Weights of a small transformer language model.
Size: width 128, 2.17M parameters.
Architecture: RMSNorm before each block, rotary positions, biases, untied embeddings, attention and MLP in parallel.
Training: a variant of Muon for these matrices, 117M tokens, 7129 steps.
Each number is 50 + 15 x the weight over its row's rms, rounded and kept within 0 to 99. Layers, rows and columns count from 0. The size before them is the row's rms in percent of the matrix's.

# layer 3 MLP down (transposed), 512x128, rms 0.108, rows 475-511, columns 0-63
112:48 25 68 23 27 50 57 42 37 74 66 50 37 36 61 52 57 50 29 45 56 42 86 52 19 50 72 50 38 37 41 35 44 80 43 53 82 63 81 36 36 40 54 72 35 66 63 65 43 35 65 37 62 17 50 51 48 52 57 29 53 29 43 49
102:57 40 16 74 65 53 47 31 62 32 50 63 47 38 16 43 75 19 42 56 34 44 66 55 57 48 70 28 40 46 30 62 64 28 34 29 67 49 47 58 30 35 35 47 51 49 84 46 55 65 67 55 48 61 43 44 56 48 32 74 39 40 45 39
020:68 52 19 69 44 58 62 63 26 53 49 32 64 20 49 65 64 75 49 63 54 60 48 88 53 53 33 40 57 31 34 35 36 46 37 25 36 45 61 49 54 32 50 36 44 56 69 39 42 31 58 58 61 45 48 27 23 43 50 50 39 34 33 39
103:34 37 37 36 24 82 38 37 45 77 76 42 43 59 49 53 10 40 31 26 68 67 49 60 57 58 42 48 54 47 45 55 48 56 48 51 68 53 13 63 68 45 12 28 45 24 57 57 41 21 34 84 52 29 48 58 55 61 50 55 35 70 54 43
109:20 69 55 52 37 70 24 50 46 65 59 67 64 45 68 32 58 50 52 80 37 76 51 64 30 37 62 51 59 59 65 42 47 30 37 87 45 48 52 59 65 34 73 57 52 59 48 74 45 56 37 62 38 24 22 52 64 35 43 45 54 69 65 48
091:54 35 38 57 49 48 30 85 45 36 45 66 67 35 41 66 33 36 17 69 36 39 48 49 38 17 65 48 59 24 66 49 62 27 61 47 35 70 94 53 51 65 49 31 56 45 41 38 72 55 66 42 41 52 62 58 22 35 27 42 52 60 50 24
090:52 77 40 69 28 62 57 59 57 68 50 65 40 62 46 54 16 43 32 44 32 60 54 52 41 70 35 53 76 68 58 68 16 60 52 49 48 25 73 54 57 37 74 46 66 53 71 38 16 64 43 52 29 39 42 63 56 55 56 37 60 44 54 39
097:34 51 44 57 47 57 38 46 78 66 48 39 33 68 34 24 56 75 66 59 39 32 53 61 45 44 54 66 50 69 16 43 50 37 71 62 50 47 63 32 40 56 43 86 25 57 72 47 63 78 46 27 43 39 54 61 43 18 70 32 46 73 58 63
091:26 51 56 42 44 27 65 52 44 39 44 54 23 83 58 43 59 57 38 71 57 62 58 41 26 62 72 57 43 13 24 40 45 41 73 45 47 39 27 45 64 60 45 62 61 44 21 75 61 39 24 45 51 45 41 60 40 18 36 39 67 53 75 32
092:32 58 64 32 42 63 55 15 71 39 38 43 19 54 62 71 53 25 26 63 36 50 40 65 29 51 51 51 35 87 35 45 53 61 48 25 60 47 35 59 45 19 53 54 39 42 43 32 63 45 52 48 61 47 66 47 74 26 63 34 23 40 32 44
102:27 46 69 46 52 64 20 51 36 48 48 54 63 49 35 32 73 31 61 29 51 50 51 55 48 49 72 76 40 42 27 25 47 33 70 62 64 37 39 55 63 57 56 70 36 41 64 54 56 76 30 72 20 42 39 18 50 46 37 75 45 48 75 37
092:66 54 43 56 45 46 46 42 61 57 74 60 28 39 54 42 39 55 05 42 33 55 69 47 40 61 58 63 71 53 47 54 35 32 38 19 34 43 58 52 50 49 37 48 48 64 57 52 66 27 53 48 53 96 44 64 41 39 51 43 34 63 62 61
097:65 08 22 63 45 33 59 69 68 45 44 63 37 56 37 56 31 59 57 48 40 15 28 65 71 73 38 26 39 29 39 65 36 75 27 47 42 50 39 31 63 41 52 65 80 57 39 53 39 59 55 50 70 62 49 66 65 81 60 27 59 69 54 37
113:58 35 44 28 38 47 57 57 48 29 82 68 53 34 52 39 49 48 32 79 51 11 34 42 47 53 32 31 38 52 67 53 52 60 34 36 76 68 71 44 40 43 72 63 42 27 74 33 42 33 51 73 27 45 53 85 46 69 51 38 64 51 48 51
099:45 43 55 52 58 62 23 40 54 70 41 25 34 63 34 35 58 85 41 50 45 38 46 38 34 35 44 83 35 62 47 31 41 58 10 66 48 52 62 49 50 63 57 31 51 65 46 58 43 52 41 49 42 41 59 37 52 66 70 74 58 51 53 78
103:37 83 60 23 38 53 76 45 47 49 29 34 35 84 57 24 32 34 48 42 64 52 37 61 66 77 69 20 53 46 75 65 57 39 23 52 50 58 56 37 57 64 71 50 62 54 66 30 54 30 22 42 40 56 25 49 71 23 56 60 62 32 55 80
118:80 40 33 36 30 38 54 71 53 31 60 53 65 53 56 44 43 53 48 36 64 36 44 54 54 65 60 23 58 73 77 70 38 32 31 59 32 39 53 53 61 70 41 54 82 62 26 30 52 17 45 23 58 46 61 79 61 40 27 29 36 57 34 60
093:61 49 67 49 65 53 35 56 63 56 67 43 35 75 56 57 40 46 51 38 81 55 27 74 45 28 62 84 66 48 40 49 79 54 62 49 52 50 39 47 35 51 63 74 22 46 38 22 50 67 62 59 47 75 35 54 51 56 36 46 60 39 25 61
086:41 35 74 54 28 39 57 40 53 56 39 18 46 42 65 46 44 40 68 56 50 52 49 50 47 46 54 44 59 56 67 33 22 68 52 67 56 53 68 49 80 82 62 51 64 27 66 38 48 51 45 47 59 31 54 53 29 24 48 69 70 40 48 25
110:41 25 34 24 53 54 35 68 38 60 62 48 39 13 50 47 23 18 61 44 64 80 27 61 36 39 31 45 46 46 32 48 41 33 53 49 59 28 68 18 52 32 40 52 83 39 45 69 26 37 52 61 82 75 17 32 55 43 50 26 71 49 41 45
104:41 57 70 47 35 38 56 61 48 47 49 63 74 56 50 54 29 69 60 81 66 50 50 61 68 92 48 25 48 37 61 32 62 53 32 12 47 25 43 54 89 50 53 59 54 39 30 37 66 41 49 35 42 59 45 42 31 41 34 36 59 23 60 54
108:48 27 24 85 57 40 53 62 66 57 49 55 39 66 78 68 48 27 53 32 41 42 41 57 47 63 17 38 84 39 57 68 29 56 13 60 54 56 23 38 27 44 60 62 67 40 57 21 55 40 74 57 49 73 40 54 54 54 19 36 38 50 58 67
107:56 44 58 69 33 37 43 63 28 42 60 52 40 63 76 29 39 18 46 54 65 08 53 38 88 47 58 44 44 63 73 67 53 31 49 67 52 49 63 54 53 73 48 42 52 42 49 34 36 46 48 42 73 49 34 28 39 61 34 28 45 25 49 80
089:55 55 78 25 39 48 69 62 52 76 54 64 53 57 40 55 45 57 62 28 56 68 49 43 49 59 61 27 50 52 45 70 59 42 43 54 77 50 38 48 19 42 24 69 38 55 69 36 56 57 72 32 30 52 55 42 31 27 29 35 52 38 49 65
116:40 64 13 71 09 68 37 71 41 79 33 61 46 54 54 63 33 51 25 41 59 55 54 65 62 43 54 79 29 42 50 77 70 45 47 35 62 53 53 72 35 66 61 40 23 39 34 62 61 51 37 43 66 47 76 39 47 46 66 49 48 45 25 59
113:70 48 53 53 55 55 64 52 24 37 56 36 41 44 73 33 51 35 76 46 53 47 36 43 54 47 55 43 41 16 52 40 55 63 23 42 71 36 47 35 68 76 29 65 44 59 72 41 55 19 46 37 51 57 33 59 58 25 45 63 38 51 42 26
108:56 55 35 88 65 50 56 66 81 33 61 60 84 25 57 59 49 64 48 61 53 42 59 63 31 38 35 46 68 61 34 79 69 75 59 52 46 65 36 59 56 45 49 39 51 68 49 67 29 98 54 52 44 39 52 40 68 47 59 45 45 59 54 03
107:43 54 53 51 69 48 75 42 56 66 55 55 41 73 51 32 58 80 39 50 31 36 70 68 66 60 46 34 44 51 41 63 75 31 35 42 28 51 52 75 57 67 38 90 56 45 35 62 35 50 22 38 35 55 53 41 41 38 44 41 43 43 50 80
106:72 65 46 55 37 45 27 47 62 46 91 60 49 76 66 68 42 56 22 62 67 26 52 59 53 52 64 36 66 49 47 70 61 54 55 59 61 48 49 25 68 36 58 14 40 42 55 33 42 60 53 57 40 30 63 14 36 52 53 35 61 53 42 20
087:50 35 59 18 53 84 45 41 60 45 56 50 46 35 62 63 52 31 26 42 68 67 33 38 48 55 47 17 64 72 42 64 31 54 58 49 47 52 44 52 57 73 16 46 77 43 90 52 81 67 65 53 42 78 72 59 68 51 47 55 50 40 63 44
099:30 59 49 50 31 04 16 63 71 44 38 65 72 32 56 67 63 57 68 59 59 67 43 14 28 47 56 64 58 60 52 39 49 52 41 55 56 50 56 60 58 46 72 45 42 44 70 66 30 76 62 45 50 46 38 68 56 52 54 22 60 48 32 33
101:51 55 45 50 42 53 68 72 71 47 72 23 34 43 59 41 28 54 53 72 82 45 64 69 73 44 52 50 44 61 43 44 31 50 52 37 51 63 67 44 58 43 55 48 68 40 79 59 54 18 26 64 14 42 70 83 43 48 53 50 59 39 37 55
104:69 75 46 45 42 46 44 56 43 49 64 84 78 56 69 51 48 65 44 59 61 30 60 53 36 76 60 67 40 33 23 52 71 28 76 54 25 56 53 13 46 14 45 24 36 47 52 42 64 40 59 61 52 40 51 55 67 44 52 51 37 58 48 70
099:63 55 70 58 77 47 55 69 66 47 37 26 30 40 21 50 42 46 17 79 63 47 53 49 54 38 69 29 65 35 44 58 52 47 55 43 68 50 63 58 59 65 64 50 31 45 71 25 52 20 68 28 43 56 49 39 36 55 54 69 45 38 32 30
115:28 46 50 65 61 68 62 34 36 35 84 63 38 33 45 84 27 54 47 52 40 64 54 58 60 66 48 68 67 36 57 53 74 58 59 25 53 37 23 43 16 63 43 11 48 70 25 37 41 70 37 77 76 21 55 54 55 50 61 73 56 37 50 69
089:47 53 67 40 66 48 42 21 60 59 40 49 47 58 38 53 56 79 48 31 32 49 69 54 37 74 43 21 44 48 59 38 64 62 49 57 69 43 64 63 33 23 55 68 41 39 50 59 56 37 53 66 34 39 50 75 48 57 26 22 75 40 53 41
105:38 65 40 47 63 39 53 74 63 47 44 74 44 57 41 00 52 65 33 41 55 60 59 26 33 62 37 26 52 50 52 34 37 30 47 09 65 46 52 51 45 44 40 53 40 27 45 29 55 26 61 59 31 43 57 30 49 38 59 53 47 67 66 48
# layer 3 MLP up, 512x128, rms 0.217, rows 476-511, columns 0-63
092:55 83 67 47 45 42 51 50 55 50 47 44 51 57 47 44 55 54 42 75 54 48 48 53 63 37 47 18 40 48 39 47 78 43 30 71 37 47 31 39 55 35 37 70 59 52 34 45 30 58 51 44 65 68 71 50 44 79 47 36 67 40 39 65
119:52 77 34 48 58 41 50 31 52 58 61 59 82 42 56 50 67 63 47 65 42 30 39 42 51 32 61 41 60 22 51 43 61 28 36 48 19 44 75 49 50 54 68 38 73 15 42 74 54 48 46 40 50 57 47 08 37 39 39 60 26 55 45 44
093:49 39 45 50 55 93 76 51 27 62 54 57 42 49 48 27 37 49 55 33 39 43 44 56 40 40 48 46 67 21 49 81 59 62 35 49 50 42 64 47 56 55 80 53 38 45 10 44 67 64 45 39 41 47 54 59 53 51 44 37 33 54 73 56
102:43 28 32 59 49 25 38 62 44 42 36 42 56 47 34 45 52 59 39 49 46 32 46 61 73 79 61 54 60 36 54 66 43 22 32 51 46 33 63 43 32 37 29 24 65 50 61 19 75 45 47 31 75 60 72 24 40 43 50 59 57 66 56 59
089:79 45 73 31 67 57 57 37 47 65 32 71 46 49 69 54 37 59 62 54 43 30 30 51 39 56 26 60 77 51 56 54 38 50 31 36 47 64 71 68 42 35 45 58 45 82 49 24 63 62 61 83 74 46 58 42 45 25 58 52 50 71 31 54
108:40 51 48 39 66 58 40 47 46 78 29 49 65 52 62 61 74 53 48 40 40 65 81 21 37 48 66 59 41 61 44 22 34 62 38 57 44 33 45 45 35 55 17 50 32 65 41 56 40 59 60 64 59 36 68 56 54 70 48 54 44 57 61 62
100:50 55 44 46 72 74 62 47 34 34 35 44 57 30 44 72 43 48 46 56 59 28 45 33 48 50 47 50 61 27 77 34 56 42 34 62 62 48 70 74 37 73 55 40 74 23 72 68 29 63 82 50 39 45 55 42 67 95 56 28 26 42 48 30
094:70 59 31 58 57 45 22 51 30 45 70 45 48 46 66 64 48 28 40 46 73 40 60 43 66 32 42 55 35 60 57 45 55 56 52 60 69 49 44 61 66 46 37 42 42 30 33 07 61 36 60 27 15 64 40 50 46 83 82 58 32 47 40 53
096:47 43 57 43 51 65 30 47 55 45 47 70 54 44 42 45 61 32 52 59 79 41 77 69 60 68 54 60 75 41 46 83 56 54 79 50 40 76 34 61 32 62 40 82 49 55 59 50 74 37 42 64 39 59 50 60 66 50 32 34 81 50 52 72
103:51 56 37 71 68 68 55 40 39 53 84 69 46 50 41 81 58 99 56 21 68 35 56 57 66 62 32 52 56 45 69 65 60 84 50 65 59 47 55 43 61 28 71 66 67 55 62 60 59 28 59 50 55 50 42 66 33 45 44 35 76 62 53 75
106:33 61 42 28 68 89 62 80 22 52 27 74 53 70 67 43 49 37 52 50 27 49 44 53 58 39 44 54 54 37 46 65 41 62 46 69 56 46 66 79 45 73 77 02 39 52 30 60 67 49 57 25 56 51 20 41 72 58 46 35 48 60 29 48
100:89 76 59 71 48 67 51 22 20 50 45 53 48 49 41 45 51 60 53 29 31 63 54 67 63 73 54 31 72 69 21 37 59 56 59 65 55 95 49 56 29 56 65 36 55 39 48 33 70 37 48 50 43 79 48 55 31 49 40 43 35 51 31 60
096:59 60 32 78 56 36 47 45 41 57 34 69 73 47 38 47 59 43 59 24 57 79 35 53 26 61 59 69 37 67 39 43 45 35 63 66 27 25 23 42 54 58 47 22 51 71 07 66 48 44 56 45 52 56 57 44 66 22 37 65 61 43 53 34
107:57 30 55 57 75 80 48 42 47 49 26 38 47 52 37 32 40 50 49 53 36 50 35 56 50 54 22 44 53 29 43 52 53 36 53 62 49 33 72 52 55 55 57 60 45 32 49 36 33 64 36 52 41 43 84 50 57 28 47 63 42 48 44 75
097:43 52 35 69 40 38 34 44 33 40 59 84 68 46 52 79 38 40 81 45 36 33 46 40 39 67 33 51 59 42 20 50 51 52 51 62 85 41 79 42 76 50 56 42 57 51 74 22 40 43 50 56 64 61 65 28 30 73 55 61 35 58 41 35
096:37 43 54 79 49 40 39 52 22 41 22 51 50 50 50 50 52 32 44 61 45 70 62 18 56 39 34 64 51 25 29 24 57 78 44 38 35 63 50 64 30 54 83 67 49 37 89 32 45 69 53 64 18 33 51 43 33 54 38 46 58 37 54 63
100:37 48 44 75 48 44 68 29 48 67 76 69 29 62 24 59 82 59 70 54 60 39 32 34 43 51 46 52 62 53 54 52 51 46 57 62 26 72 60 77 44 73 26 51 74 59 64 66 54 43 56 60 29 59 65 51 51 34 62 58 17 54 69 56
102:55 59 53 46 39 60 35 79 45 60 59 55 55 38 49 65 50 49 46 31 56 39 48 46 54 41 63 91 67 53 19 63 30 37 62 28 37 60 36 41 37 37 53 68 51 61 41 33 26 55 43 29 68 27 53 50 63 63 56 65 40 45 62 49
102:48 44 52 68 73 26 49 68 94 33 37 62 16 44 50 59 50 46 54 57 50 54 42 81 38 48 44 33 78 34 38 57 34 57 61 52 41 44 45 61 40 95 37 69 63 41 36 87 45 55 32 58 51 63 42 60 34 51 27 33 77 57 37 47
098:76 42 55 55 45 50 73 28 72 54 78 55 36 60 48 70 67 23 65 32 33 39 81 57 46 22 38 46 48 48 45 57 65 59 35 63 50 53 51 77 38 65 21 55 35 39 43 34 56 90 64 42 58 55 37 49 74 37 77 84 30 73 48 63
106:36 51 51 76 57 30 54 69 57 57 78 65 12 66 55 63 49 53 58 39 25 53 35 35 68 39 63 57 45 44 64 42 49 44 45 46 61 41 63 34 56 40 67 73 47 54 68 73 47 52 70 55 39 26 58 28 33 28 71 36 65 22 43 88
094:45 57 49 76 52 60 69 49 40 66 45 50 51 49 38 53 38 31 35 66 63 74 44 45 66 77 49 76 56 51 42 27 48 60 43 58 40 53 42 53 46 46 63 54 59 61 28 56 62 64 56 48 30 65 52 20 26 36 49 42 42 37 49 98
113:55 33 86 53 37 53 57 54 35 53 34 53 47 71 26 38 68 28 41 56 34 51 19 63 36 32 56 59 42 38 40 40 51 43 76 56 40 48 33 74 34 68 63 33 15 50 46 58 40 62 37 27 47 70 67 52 27 57 36 60 62 42 58 33
104:55 47 56 57 39 50 51 60 34 88 45 71 37 33 68 45 56 76 67 37 31 48 39 36 60 60 28 79 61 30 57 26 72 44 50 64 49 51 45 58 33 22 65 53 20 71 61 49 33 56 35 52 35 59 56 90 45 69 25 41 22 47 73 46
115:44 77 56 34 63 37 47 37 49 55 67 30 34 38 58 54 61 63 32 48 51 67 58 53 79 54 37 36 59 16 49 53 96 67 50 52 64 60 44 47 53 36 84 75 27 26 47 47 35 61 61 49 32 56 62 41 40 59 45 73 65 49 56 74
092:48 33 63 61 57 90 66 53 55 65 75 47 18 83 63 60 61 69 61 59 62 52 25 18 71 50 60 58 34 63 62 52 38 59 51 56 35 54 43 65 55 65 71 41 80 47 46 50 64 42 51 71 34 46 59 46 53 55 66 58 25 55 53 57
111:48 31 75 48 17 70 37 52 72 50 34 71 58 34 69 50 68 85 72 63 65 43 34 70 34 53 44 34 64 39 33 29 46 54 45 41 44 17 56 48 44 73 44 30 34 49 54 19 65 64 33 52 38 29 46 65 61 43 61 45 47 63 64 37
097:38 55 70 58 45 35 59 30 56 56 18 60 50 28 35 38 57 72 27 57 56 56 92 34 46 30 41 66 46 86 55 54 57 55 49 15 63 25 39 46 36 68 41 55 52 65 36 23 50 54 47 47 33 39 58 54 44 39 35 61 28 54 66 82
098:34 45 76 44 38 33 48 61 35 57 43 71 59 48 35 67 58 54 63 35 53 54 63 64 42 67 54 51 60 50 50 71 57 52 47 59 79 55 13 40 78 45 71 43 39 34 42 54 56 08 30 58 62 41 65 53 40 21 44 41 43 55 56 24
098:49 52 73 46 48 43 66 18 32 47 52 72 41 58 32 38 45 47 47 49 45 46 35 37 74 59 40 55 45 42 54 63 56 64 73 57 47 46 41 54 84 56 55 51 74 68 42 63 42 29 13 47 42 44 59 61 47 77 59 53 50 62 70 53
092:58 40 80 18 53 34 59 32 41 33 61 24 77 55 31 63 52 65 78 46 48 51 52 54 54 49 49 44 33 52 56 51 42 58 55 58 56 29 82 54 53 53 70 28 37 64 11 47 34 53 69 33 32 62 53 78 58 41 78 66 55 49 81 24
098:60 52 66 53 89 37 72 38 50 47 34 22 23 44 48 31 67 61 64 39 35 46 48 39 37 40 35 57 57 52 26 59 51 60 38 40 61 38 81 61 49 53 64 80 75 59 40 54 49 27 51 54 45 57 58 43 36 59 61 50 55 43 60 46
101:73 57 47 52 57 65 62 64 58 54 77 54 44 57 47 40 61 61 52 52 89 52 53 55 51 18 73 64 19 55 27 28 61 54 74 20 25 74 23 66 24 31 46 44 54 83 45 61 55 49 55 56 56 64 59 73 54 66 46 44 33 32 64 53
099:54 57 53 39 47 70 48 64 31 60 49 54 65 80 67 48 46 19 56 58 48 59 57 43 32 55 63 49 49 46 58 29 11 27 60 80 56 57 52 51 61 10 57 47 56 61 57 64 66 21 44 47 45 54 51 30 33 67 76 34 55 49 60 43
090:48 27 38 71 38 42 63 33 26 63 63 72 76 65 87 55 66 53 73 54 47 48 38 74 62 49 38 32 48 79 39 42 47 40 45 39 20 43 32 17 41 22 68 67 24 40 45 76 18 71 38 53 58 69 53 33 47 45 41 62 29 26 53 38
104:70 32 46 44 58 54 46 57 49 55 51 77 53 47 56 27 56 73 82 08 54 19 47 36 48 39 45 72 48 50 32 51 49 23 41 47 69 57 19 47 40 67 92 52 15 55 42 65 50 53 63 41 32 63 32 50 55 65 63 62 57 31 72 59